Each number is 128 + 32 x the weight over its row's rms, rounded and kept within 0 to 255. Layers, rows and columns count from 0. The size above them is the row's rms in percent of the matrix's.

# layer 2 MLP down (transposed), 1792x448, rms 0.0341, rows 1609-1614, columns 224-335
size [ 81  78  97 114 131  83]
[[106  87 186 126 114 129 132  90 129 164 139  90  88 146 145 136 122 124 131 144 109 133 137 136 161 132 113  86 130 147 121 127 132  53 140 123  90 119 143  69 112 173 129 116 100 159 133 126 107  79 185 204 190  82  56 108 190 175  97 145 163 161 134 148 177 123 106 178 154 139 118 141 118 101 149 117 142 103 137 119 133 252  98  94 146 167 114 179  85 146  93 119 105 146 155 147  71 132 167 137  93 160 135 131 107 153 145 141 116 114 187 159]
 [116  69 159 150 155 141 172  93 139 165 116  53 115 118 145 153  72 143 124 167 110 171 100 132 148 144 107  60 104 133 128 133 144  84 112 121 147 151  89 138 107 110 130 122 113 164 119  93 120 115 125 137 155 110 115 112 111 183  65 132 133 168 212 128 151 134 151 169 187 130 116 147 134  49 109 133 123 122 121 163 127 255 120 120 170 146 168 154 103 146 134 108  88 102 151 136  97 131 146 141 110 130 128 102 114 187 121  80  66  96 177 130]
 [111 130 107 134 134  98 134  68 123 132 160 111 140 130 150 131  74  93 132 159 126  93 184 121 126  72 141 114 123 133 153 135  52 169 112  92  96 123 120 103 112 140 125 149 175 131 134 137 146 172 174 187 155  63 100 155 158  99  81 175 168 165 141  87 133  94 134 115 118 143 152 124 137 173 134 125 123  90 168 121 158  61 138 147 106 184 134 150  66 102 120  95 171 116 110 146 132 119 122  52 118  86 106 155 107 140 158 119  95 126 138 131]
 [121 171 137 140 119 148 187 117  92  64  80 158  77 100 150 161 129  73 147 119 124 168 133 114 162 130 152 145 146 104  32 183 148 169 120 146  85 139 153 144 123 125 179 116 120 208 127  30 135  89 186  92 126 138 156 136 147 119 132  82 106 118 164  98 222 123 117 143 111 179 134 185  73 174  94 108 145 139  78 134 178 159  95 151 150 147  75 148 122 151 151 161  86 179 174 173 121 138 183 121 137 130 106 165  94 138 181 135 115 112 154  95]
 [159 113 120 136 124  85 137  94 136 142 128  49  97  77 115  88 155 132 136 144 122 116 117  92 129  90 135 104 137 192 148 116 119  74 123 108 115 143 173 169 166  68 159 181  59  64  67 156 113 117 117 167  57 156 113 125 148 137 176 114 113 103 129 115 135 132 108 112 177 101  68 141 110 105 114 106 142  71 179 114  98 188 114 138  97 125 116 149 113 102  96 130 133 141 116 123 107 102 139 180  93 136 159 172 136 103 124 125 127 131  43 123]
 [130 118  80 157 115 154  96  79 182 115 119 115 135 101 172 119 138 110 150 115 111 144 149 150 140 108 155 171 124 168 140  92 144 122 150 104 160 116 138  42 138 138 109  95  83 128  75 144 138 151 113 191 135  59 111  96 142 101 180 144 199 118 111 147  90 159 113  81 101 128 168  87  56 142 118 162  99 170 106  92 100 220 125 111 142 135 132 207  71 124  82 126 150 125 129 113 165 102 186 171 121 179  73 131 107  96  78 122 134  54  79 155]]
# layer 2 MLP up, 1792x448, rms 0.0458, rows 1610-1615, columns 224-335
size [ 76 103 115 128 106 130]
[[ 71 110 189 110 107 148 131  75 128 145 127 105 142 143 151 169 126 127 149 150 116 169 118 147  95 164  94  81  70  52 167 104  95 111 104  99 126 147  72 146 106 186  94 137 105 129 108 129  55  71 153 108 132 131 120 115 138 170  95 188 108 156 144 131 117  88  95 128 211 110 115  92 148  94 116  98 142  83 130 190 144 226 152  63 132 140 112 103 106 132 116 104 138 131 148 135  82 112 175 124 119 148 121  99 137 187 181 130  78  77 157  97]
 [ 95 148 127 180 108 111 138 152 125 114 137 105 122 131 130 143 133 125 131 154 120 185  61  81 193 109  37  97  94  97 111 166 156  67 165 217 135 169 103 119 107 167  96  63 114 126 151 133 177  73 132 150 157 100 114 119 132 127 104 186 136 141 137 166 111 161 101 160 111 123 170  98 130  84 139  94 100  85 114 172 133 217 134 182 159 140 112 127 139 129 125  90 144 170 125 147 109  85 204 157 109 115 135  90 127 125 154  93  96 144 183  49]
 [109 159 147 159 159  89 133 115 147 116 108 131 193 146 193 126 127 101  88 141 141 122 135  97 109 160 100 131 102  92  79 144  49 160 120 151 163 152 106  99  78 177 116 183 136 106 107  91 206  60 102 139  47 107 126 126 138 164 117 167  78 156 150 122 115 210 152 136 130 183 122 110 137 110 119 117 116 132 154 153 134 152 135 128 156 110 153 146 115 113 172 168 159 184 148 121 116  75 147 130 162  75 158 120  97 124 147 132 156 155 129  78]
 [164 174 156 105 103 151 180 173  96 128 101 127 129 111 106 197 132 118 141 141  96  91  67  92 122  96  97 105 103 147 105 100 100 131 133 122 121 160 111 131  20 219 141 165 118  71  87 132 177 129 158 117 161  89  51 123 143  96 141 197  66 152 139 147 108 154 121 130 170 111 137  68 111  98  83 110 102 119 120 114 102 144 120 164 123 117 137 156 118  63  33  40  86 127 175 160 121 124 157 113 130 124 103 120 122 116 131 126 116  94 170  63]
 [139 111  94 146 127 132 129 146 137 133  97 132 153 139 148 121 133 129 194  88 169 190 102 146 163  45 145 132  67 111 100 104 129  75  98 130  72 138 125  88 108 192 108 164 128 134 115 168 106  10 209 135 169  80  89 123 115 164 174 183  80 132 163 114  96  86 109 144 104 113 160  76 134  84 106  85  91 123 157 126 119 128 109  94 163 130  76 192  91 138  28 102 134 108 128 146  58  85 141 168 192 123 106  89 172 146 147  96 111 135 101 127]
 [ 75  93 152 104 110 109 131 152 136  90  97 108 139 111 103 164 127 132  81 130 156 146 155  95  91 136 123 136 116 129 140 113 108 133 110 191 178 137 136 159  49 126  94 158 124 100  92 189 149 126 163 183 109  90 104 118 119 119 112 120 122 169 168 165  76  82 157  63 145 121 148  98  94 154  81 138  75 115 135 105 122 153 137 135 187 137 129 123 175 104 145  67 139 172 110 126 134 100 173 152 162 180 172 174 192 139 116 132 133 155 102  95]]